Each number is 128 + 24 x the weight over its row's rms, rounded and kept within 0 to 255. Layers, rows and columns count from 0. Numbers have three digits each. The size before them is the row's rms in percent of the matrix's.

# k: layer 7 attention key, 256x224, rms 0.0667, rows 210-237, columns 112-223
# q: layer 7 attention query, 256x224, rms 0.0733, rows 211-238, columns 112-223
k210 099:086112179126156124174100144099105165135105125180152103098143083171149135163109101107087142109113175113106119132121126131159130150080159109115143142116114124136151096131143114109090117132122151118118114156170158109153141147099169120190160113143098121133090148130155128154149125139114113122184132113121137154111116108094090144174134157139
q211 099:127112125171126118082153150156122117174133129176159156120119132099078105172142133117105150158132160110111126102146087129113130146143113180121122116130140120104173169134129113126149165075161151115132147124189137166163121130122105113143151178114069123137171113110121132140086144170089132175125109086132094109146089118180114114111123150125
k211 103:150141113114123128122135115131122103146134087109080100135101136115085117149123097100136158119086104122122162108125160103128114098162100142159135143128079151089135156120117117164093143121135139160135131166186064106155128137133150183150162152146171108143166120143120106127133119134083120137112121130136142159141149150152141154128164094125
q212 101:112126146106128112172133085144111111125115121152116110075123081151125108124143175093127143117147098126117110122172091112150123113166091124091078129113156170143079199120147086113109116145133182125114149114139093119126118149153166147127171166124162107106131143115151132145165124096140118120092147098140149136153087106080117143110111128117
k212 101:088113140131091127144127131146090136098126097097119125135148134151143128125161143139151128143114089141115105113142120157139098128128109115074122100147167102080110143111108109111161121122178127123139153109157146129110147140136132131122142101131140118100153121139128116151104108162156151129136117143107147121104098119127173120169132123117
q213 102:098065144123157108114155101149130141154141150160118094155160152143109093057125106115129123148132116152132122158148105127161146152119129146092167193145103082147110108157100108109103151123108118146111173149107110097142145112111165160158101151101138167117099092139139110177160138114106160122142124112150143169106107104119118126142143138127
k213 097:144113147137132106105146153141109112144114125144105087156174134099121111108105117095117136147128151109149120115107092152162105169133109141131126138155155133097140150131132166140171126148138075121117140127132097152130111105095130129158104132149150151157123170130106115124091124096101161095091150114169148140121105148145079110136123114135
q214 097:109132106136149137130124106114096149179119132103100160126096128173119147089104085135150127148123137101147146114137135128118104074144096148145109160158122094092135144121135126112103143157132084128149171131198108127115135100182158144159120116129129153128133149122117152129111137126113116139118127144156113106117146175095107135154157115116
k214 099:155154109105092109085114134151118199161124141174163157093102142151103141074133163141125142132108133142118137093139123097121141156154081128096128166112103107130128151140166143109109120140090117093158154161142138075160123082121141125125125158138143144147092109131099147146099131133125075193077142149162098129139153121128117115163134127113
q215 103:155116124128137134125133130145181121118080165152149116115106067126141103141093157126171138103091123085158102072161128086160097125120091147089143143134138092117162155141166176119095122147127133127121148128148153102119138112146112115107143153158110124112157119108152124108090169115157124142104116091109143153112157124200100148130105137099
k215 100:127127134084147157094083120125101134096120119133155129120137149141137099070130173123144124105098100093148114114169172142124121098133110129119176148167108115088092124130152113154154112115089139128162145129127137132135109091160108129150117103143142122161121126135168154162120125136155118124148090120099112083099092115181133108146159147128
q216 099:120154128129100092107133133103158150126139099155123169132118142072149109149087123180112107103114078101123137146165134125130126144128140125151133117125120147106098096165164127130152129126173134161106137145110148161168156177104142091110143069124096142100090110114121131120122121114092153113152148122135174126112091107095121124146065105130
k216 098:158128130132129163119131144148191134139153128157124179155122137100110131111153134110130111104110126131114141131111111128070149100114152135170142152133158115103067100113135088142125109148167128133130145139111126122087174140101089107135121147124083111122135120143070148092113172115109145105137127125125159083135146110151114163168108102145
q217 107:108163115134100115117119160151126134083127116151132158173129131143166121115147081139126123130143128111109121114159102173148075165121139124110133132128155130128113145142139087091147123159115141135185121125127115133122148115093121128089153150191144140124161113129087083118121103121100158129132138120121153168086104088158107154078103139113
k217 109:129122110089108113126138153148124110115119121131138106163130129132135090155160157164159135106099125165161146143143174155146122107138092105135122136098178151137139176128104135147128144140086115095128093134110117130091136115126109138123124144134144132114141122148135112136160112112161163130174129143116125133070127089158137133159168151133
q218 104:075070133108125127116122134121144125103048112100124124138145132140121141169140102098128148072141194118108167150137144167144123130106124126058124146124154139136115125141128167166139125122122142133104082127166116091116093128119113115092115123099134138097079147139107095138121131124099157131114122144135143083110116126105142127163091155159
k218 107:059074096186166125130120112113115136105144116142109166133132118146112150175123139107130097156162141135087160135132098120149143096149114077061127144146153132127102129146175116160118159119112094120154097142157138134136107113129117139129155132168110109115101172106149134139144136121116179133103117089160116160186076132118130118129089131147
q219 104:141097133076145129141159108161135110126112143131183155129083142124145113142150094110135149071144104134135119157077139137160142176106131116145134136119097102142146117121107193145119108113140139115108169104088145126145111118141095112146158159155129103108111143104103176119135139116117134098149153131102155159108127156121103147130122120145
k219 096:109109120135137086120134123117130093142137122113136120140103131090138097139154108141097165064136110114110171166151139135143149158127131170143111169132124146113138117141091159159149143137147127079127176123088137122084120099139142115116142124104200102100095106144127128069146120158124139115113149146141168152170096158101125143101115130098
q220 100:155133092108083132112125084154101087119120115117114110142128144128116181079148094153086092149121123092157115152149110140111123107135184118181117079134107118119120164149112108135135130068149159175134132129135134135119176159112146123135115105131110116109150146128141098148105121112136127144138114155140181125113108155140114119122147105098
k220 102:181108117115111142050139118160114122129155122092171115142136173135146145065133065163107140100132096114148121141154118089157169114141193141151151148101115084100101136155113136112167110082146108150084103165133115141124140137116160151114093120140110131137138180105110145153115159129103119110121131129129173135085139147120166184127109136122
q221 111:154122137115127112164131129141112161135168139108129098123126102142117170131144118109136160153108096103116093151111188126141112096126169107114108159155107141092114113122139137126089121132171154151108132129141124109144125152141157105134129095107106126163121114121121167111121122121079125113177159116169115129120133101162086168155119187096
k221 099:161132148127145088147137149151092138128125131134115141092130124156143133151146130147110142102096129117149133121105154099126130087113128069142129128113128095092121116106126152160095142108168082134153132082130087134092091160141129126137147120096149126126118121144123153136125162139074124124125119130139074108092141106102133152156101105099
q222 099:113103097156124077109124158161148106136136143137074142114111114118112140137098127110147125169165151200123107126095105082108120133120129135092154142114147152162150141113122134123159120143115110140117107122125128127100117095121160118125162113131177092135088149131134111113097153189136146096106132142141108121158132147120111156127098150122
k222 099:134131087162144141133123094119149105167125147137148150132160128137109134129128128126098114115127083182154126153107085083139079096154064116147143051119153139178143123136166132138094131159141123149125081114124150132101171125086124090125119114151160148097162129143134083116126151169124098101093124133109131145142137130162113145144090141122
q223 105:111165118102132140147145100167134114125136110125160107109131080131132138078161109102147166151099072135070151112115097128137147124140080171154099168143115150148150137143106105115173142156138150107146167099121143119159126117124139119166126103101171141112130127149114112138101162126153112146115107105162113155131080128118134130141149096093
k223 104:119119178121103149092099179123122104126129131112106136138133090140140164080127086135178136111150119101152123163142136126164169128122114158151094129132144134122123167143108112114142131116154125096111106137134145104127130123123137101161107123132133139130150080107081114166101109101099118143121116117155126105137112132114171107125142105084
q224 098:101106124099112163101138173107070093145142082088103176170092116130142137163184144156129157122118113142126124098127128168177095105142166108103142161126146161133119123155110128114122149139134121106070112158126153156124159117117121166131117093130115123136120085092161119112117128118112127096111127125127133101165106101091153149108130137134
k224 096:122081142099136126114151128181107125137098115119097111154101142169109168147110085135171138137167114135161079118143161149142145118152143124171137122125141104127082115138122116150118107135136100122142158090124111172134129126123097146137139198111120127115116130155144128115128111115173081120130133130140153087167172132077152109133151095111
q225 109:172128085138101124139098148119125145143099117120122090130157127134095105152123113153121112143126125128112168115157125123126163130105134096163126099119096101107112133147123144090137142108119162142126104139178137086156148149136122104150157126142114136147141129166127137164156175142143117126174140147086126123091113072129152117119124151168
k225 105:135081066168131122146141110109125134140144122100127070128147141168101128100128128096101146148160087129080132130148118111113139162162128131161103147138125105139114108142120136135126152087083077148113137195101098102089105146125097096163141177133096114140112136137111096170116123157137123174120122127116157113119109102152116102118139103144
q226 102:165108099086143064178110094143122084129141153105138095134130121124111140166167118098077139082101176092128141137176127122118124110092094130145118118135103142158101162177122101160119120155128120132146152121052121127126091116115125097155139092114141144112139157120119126097121150147111103151106149129149111160138174112133130185157114138153
k226 105:128122121125136099144153107087127162153139161151123097102103178150133124129123131147107149119143139134121111130178124125125144095129122101142140101167117126154132160126135117115146132119139146094123120133146154150129160147159105059138134155150140119110155143108084139149122150143103154143101115138112131172086109133130098129146118152139
q227 105:128171099153141149117118133097141107123127081143136104125065143127118134144118101127138147143127138105137123110111092130119106140134113154100157088183091136134171124114124148139135114149120173112166121088117141141126122091092132109111146168163178126136135144129145078141137114120085152121090093091135183102126133126128106121095139151094
k227 103:130122114140131120177166107107118113107140182118160122111150102154120135135135110130127130140154166148124139111118119128121100149116128130127112148132109107113138105126145114102113137151114116135100135135118091167103079116153088152097136097129118102143144164162138108155110106122115141175116092132140164128149105127150118143115140121093
q228 099:147189171145157117151064085124106127134139123140165138111125203108108161159115122149116114122154151159128140088136135150128143118101142144145180087125128142142154131124148109112111113141090144153110165094137158106109092154186138123085121092142150148108127127124122144108094122103147138121119123149162095084113090110087146129093130114133
k228 101:136109167128116127133088128128146109113161069127114077153141153099100171125107165123144112148112154145116116108115162130131159121096150150161142164149133148145099144154147107087144108108097085133129121099132106155071148106151156089110100137139118102121113132134155120122183133103162095107124123117178136137101122105150120145119124159109
q229 103:141140147138118093106126093133107156078145129115131160175114167100126134116145092115136132177139070125113113113153091084135146134143129104115127108128135152131111128136107097160140155117171169120127110127117127066109183095087105123095166099151166156148150118094165166087111149149150124076098143115168162116134108147108119117105123123142
k229 108:102154147149163112129102113136123151089124149122093149169173147127131128121157110134136141130152086145095172120133127140109166123112140138124067129163127123123129124131142112095148101087127132139099155137116128111127162116133111163079148121141177111130158124143108145116105152159127102110125104117138119136150130115152151135112164137165
q230 103:103120114181103115136162101166148159132165114150143145154075095124125123154103121146134133135111140147156139125093121179161103109154103159105127111115114123141087116129129190144170126136109112100080144115168133106092122130131133113099168129141124133116118123162134147139143098120079123120118120144111121096125133112085106140167106156135
k230 099:109150151142122133124170125139124122149115145120172169160099127147135187153118122123100164131113155115084081117110136182118109118118112126115122141134124165090135128123108145150107146160119115134115168113162108102131121141090128126107137140143118074096182139108127150141138155137098116137104122053143151127101109124116148106134073159131
q231 102:157122071149133165157151140114124105164123161119107113103089157170121120109160098144135151136117138131141138117134067136138118140142077154106117127110137118151151127136109109147125108107127124152181164154137169094101119116108114139141166169073182110161092128082117161117083094120127156150104157117137154112154145137155118119130160153092
k231 105:140150119124117128091166127106171082111128134137153136112143142130161097100132119102118138117131168115129131111166076114149157150140133108113102156104147123126150158123142125168120124121123142105151116105134136089174109096174121187096134131125130148073128094116133089192153111070124130119106125135140128112160138125120126134128160157062
q232 092:118148123141159171161124143110079129173130156163160126110106141124131150107146123143164111104156127092123129112135082112160111123155086129178165108145114139127141186082096121077147130142086134118126097151165098146149095156101126151137144072146181111120143119112127140114141108104108104124112122113088116145130140156135145129096137118096
k232 092:139106156124132115140111076104061129123124150169144122154161129124162114091109129121104158128128111119130138119143122164158120109138080135168138153107101139132138131115132103161138163169089144110139090145164131127139172159113106115119181115120117109111104137111135135140117125092113104109130174100101124170137104117091167083113149126103
q233 103:115170097144180113158107091122109129129161128100116103110096153128098099164165118116155115138126123128122128116114142160102119148117158114153155130121141137120170151152132164143166143146092126121152140139153083162131130112133142100121112117099136119082179125105120114107126162122153158128137099083150072110156155139130128091149154108131
k233 102:140095124141130131151144128138130132153194096156209103123114101084164146152140153158151076138118103102122098128127138138088121144121128124158130121130088151106160162137154104119159137117106106132111143105130130132148122134134114116116134178113099166125145127101139137090106099138141128135125156086111107138112130138122123142109148092070
q234 094:105140132107118130086165100157130128143144150153099120138157145172114114139108172178114146114150112101080134091092109129161105121165118125131173152138100184102135131133147088132139127091143130123138126145116127133150144105152136113139119105088087138129141132105108118112127154099142117109111110116154106109168104137138152143098103132144
k234 099:135135134077104191137148115123148119123119142106094150113123110136089120129143160110102151116148150123092115137158124144184127150147139096155146161108100172098129074153131107130084141119135103138105098157112144131111165121133146136151117088077144101128145158059164128096120144095150135115140159083135114111151138157120131095150134111105
q235 101:145092126121107119141116143117132142132088110085160093154103131122126152134113089078122132123131125111168126155121116142120151131122154136139091109114147120150116122152159081104131096136114121145068151113123153134147141106156121135120125037154122147136138107159135081122168116088108184174111128137101138079131132140146132148159136130159
k235 101:133090152120096135098153130076092086114166099150155133123116100179116127137064121118120095129162113136120160197118124127097122085114134122140114154148137129099161125094143104141100125125097122144146143102132088162148119109145118104128164164136141124099117115114186144134084170175124140164109175129135129133138161114122124148142132152140
q236 104:106099137088127096113122153130151185137146150086147159167154106088137168139121161137161130130160125135156156149116127112093178145110132099158133120128129149155102126104121124115120177120116129120118103111151161143095123154158138158150144165137146162176108102173133163121146125118138179141161122123105099145085168151148126112146120129151
k236 098:105131098132145112134110105146095142124137160104148143143143138125129125107154177128138126114077087139115109127165094096102159092127190120133131140144162128117134093118126137134147140154098134143096166139131085090126135134116116129112129133133127153136117107163131137111119096117144136147101085116114138122093164157082159130119131134119
q237 099:130165097150111135106107120152148111113089111104121082126102143109131100115112140121134186142126097131128202107097162176135080132139131085118125158115085133105079117132109097141112122104134105087120138146151177148140121108129118118174128170140122106161117142153142157143114107121140151151127149104100134131098090116133100112126127071139
k237 102:124126088121148118155109137115111112141126149115140118095127112135095091134125130148162125166121114151136129129100153072128099127150159138099133156146117169139115114107115106143135123073140114094116145123119177108088145159112128141158155163147084134082113150124141131160133138106136116123129148148129135089139116148175110153169167105153
q238 105:102175155096087086086147086118129131135112128117137132088152124136119099159151147112149118112144132122117148143137140088133106131124163132098159167109145132100115179131141133133134175122136132071124138084075106136106151092095119120087122148156126150140150138145122115150114102129136133128136096141122170111130139148108156144072113113075